config.toml
n_layer = 15
norm_place = "pre"
init = "uniform"
init_std_o = 0.0
lr_mult_qkv = 0.4
lr_head = 0.00907
batch_tokens = 131072
dataset = "wikipedia_en"
Each number is 128 + 24 x the weight over its row's rms, rounded and kept within 0 to 255. Layers, rows and columns count from 0. The size above them is the row's rms in percent of the matrix's.

# layer 7 attention value, 224x224, rms 0.0241, rows 0-23, columns 112-167
size [ 88  87  87  85  91  87  90  87  97  86  82  86  85  93  91  90  92  90  86  93  86  88  88  85]
[[135 126 148 124 126 126 154 198 109 166 106 123  86 104  85 133 128 140 116 103 152 107 153 114 110  90 141 138 113 122 162 134 140 154 140 106 110 139 149 121 110 116 122 155 118 104 148 105 140 129 126 120 128 115 104  92]
 [155 139  76 127 151  99 117 135 144 139 113  87 125 135 107 131 147 150 119 117 143 155 170 141 120 109 164 143 123  83 122 117 110 130 156 101 138 132 124 107 114 167 141 101 141 124 101 108 155 148  98 120 130  96 178 118]
 [109  80 142 149  99 161 139 161 115 140 122 136 147 152 103 116 126 175 109  99 154 116 117 121 131 167  83 110 146 144 117 137 124 122 101 136  95 149 112 117 158 129 105 101 126 146 107  97 120 112 138 114 128 164 140 114]
 [109 111 148 165 158 136 135  95 155 137 124 118 153 142 114 138 119 166 117 155 106 148 167 168 128 105 141  96 152 140 153 130 163 100 124 161 134 139 181 124 157 144 131 144 119 131 180 137 100 175 160 138 112  83 129 137]
 [141 117 157 106 130 141 121 160 145 107 103 123 115 112 124 129 158 144 145 156 165 171 141 169 157 101 142 168 131  97 140 142  74  76 105 121 125 157 112 156 106  45 116 115 140 111 152 176 100 110 120 118 104 156 132 109]
 [ 92 166 157 111 102 128 106 158 136  94 144 121 141 120 147  77 114 135 145 113 103 132 129 138  94 118 152 123 118 139 130 129 104 142 123 118 127 129 167 139 147  97  94 121 174 107  80 160  97 131 114 163 151 111 128 146]
 [150 128 106 163 135 102 136 126 110 130 106 134 109 138 104 129 129 143  89 130 123 136 101 147 137  81  85 130 129 119 118 114 121 128 147 112 125 137 165 118 110 109 124 163 109 108 114 155 153 125 131 117  57 134 137 136]
 [170 112  94 112  85 167 131 168 128 137 118  97  97 147 143 148 139 199 166 185 135 150 139 138 144 119 100 149 130 169 147 116 140 137 144 174 135 156 124 106 156  97 123 145 155 161  77 126 104 121 176 127 117 160 101 145]
 [122  94  83 138  84 101 111  74 106 176 140  99 142 109 119 137 129 138 160 109 139 111 141 146 145 135 106 104 121 149 134 130  95 125 123 141 129 124 138 120 137 112 143 123 169 109 156 102 178 134 182 126 121  79 151 166]
 [116 102 136 135 160 172 132  52 131 117 107 127 166 135 177 162 140 153 102 134 134 149 157 119 168  90  93 155 117 165 105 130 147 115 169 132 128  97 103 130 140 147 132  81  97 125 128 109 185 150 166 166 117 113 120 128]
 [112  89 110 155 159 143 132 111 168 142 133 128 115  84 123 129 123 128 122 146 160 134 155 149 147 104 142 189 126 139 124 145 144 130 117 161 166 141 121 164 142 114 139 108 164 124 134 155 138 164 141 157 101  89 102 101]
 [135 117  98 112 165 131 150 135 157 131 142 138 143 136  41 115 115 134 115 108 131 148 166 119 104 142 152 137 102  65 131 121 110 140 147  92 150 133 112 112 144 119 108 149 125 140 115 154 135 149 103 148 100 122 121 134]
 [120 139 151 122 107 130 148 102 189 155 101 120 104 118 151 152 115 176 139 115  95 120 104 151 109 106 166 120 110 124 133 112 150 139 125 125 139 149 155 134  99 126 142 120  98 121 180 135 133 125 112 127  89 153 128 118]
 [122  74 140 123 147 177 145 111  90 113 107 134 158 107 102 146 111 152 139 161 106 109 135 139 104 135 136 105 148 128 117 151  98 110 101 111 127 139 159 127 108 181 127 107 118 142 155 139 160 110 161 130 156 115 109 146]
 [ 93 121 158 119 128 171 132  91 115 141 140 116 108 136  80 125 121 120 115 162 120  94  98 198 143 123 108 121 130  93  97 162 134  84  79  87 118 103 186 149 122 117 124 130 153 145 114 126 128 131 122 128 113 177 129 146]
 [155 124 139 110 141 111 121 106 160 147 127 139 113 140 107 142 114 119 106 149 125 156 114 169 111 122 113 146 121 149 132 154 136 156 127 142 146 159 154 133 119 128 140 139 101 141 140  79 160 112 153 145  98 143  98 147]
 [133 116 166 124 134 149 149  79  96 108 117 135  88  91  82 154 143 132 123  72 118 116 121 144 152 111 158 134 128 158 117 103 147 140 114  98 103 122 110  72 111 129  97 139 110 115 124 125 148 158 140 123 130  71 169 136]
 [119 127 150 147 164 153 102 147 112 148 118 141 100 126 133  97 141 146  98 123  92 169  97 163 121 119  86  76 137 111 131 124  89 170  70 161 103  88 129 132 153  99 149 129 110 120  72 136 112 144 130 143 122 133 108 104]
 [142 146 147 151 132 185 120 110 130 138 122 101  85  96 104 108 145 147 137  77 142 168 102 126 145 135 107 108 105  90 126 108 137 120 155 136 114 102  92 150 139 112 106 115 150 143 165 160 144 140 111  78 178 132 136 158]
 [106 139 115 117 115 157 110 131 116 168 145 119 116 112 142  91 119 134 165 127 145 131  98 163 110 131 110 162 119 145 130 141 157 142 165 115 131 117 168 147 150 138 139 103 166 146 145 167 115 137 141 140  74 153 120 162]
 [119 112 152 125 181 108 110 192 104 158 115 121 163 125 135 166 155 124 113 124 153 143 151 126 139 133 177 131 113 112 121 122 147 129 112 144 117  95 122 134 110 114 137 144 156 107 106 156 124  96 137 141  64 157 130 127]
 [161 122  89 144 143 173 135 158  97 189 107  95 170  89 133 132 142 109 138 152 116 180 164 128  98 132 157 103 144 132 151 131 137 103 136 147 152 129 146 153 136 130 147 136 119 108 156  74  72  90 128 175 138 105 152 113]
 [152 156 124 121 130 150 102 147 132 133 149  99 134  86 127  90 131 118 120  88 159 138 137 148 102 128 136 121 140 101 124 144 135 152 112 122 116 131 164  95 158 167 153 127 171 149 156 130 157 120 103 149  89 145 133 100]
 [ 86 139 137 161  84 154 102 132 141 157  92 104  95 114 149 154 121 146 120 104 116 156  82 153 131 106  95 139 138 120 118 119  72  82 126 104 122  81 135 111 142 101 105 136 120 109 104 113 126 128 152 157 168 108 137 134]]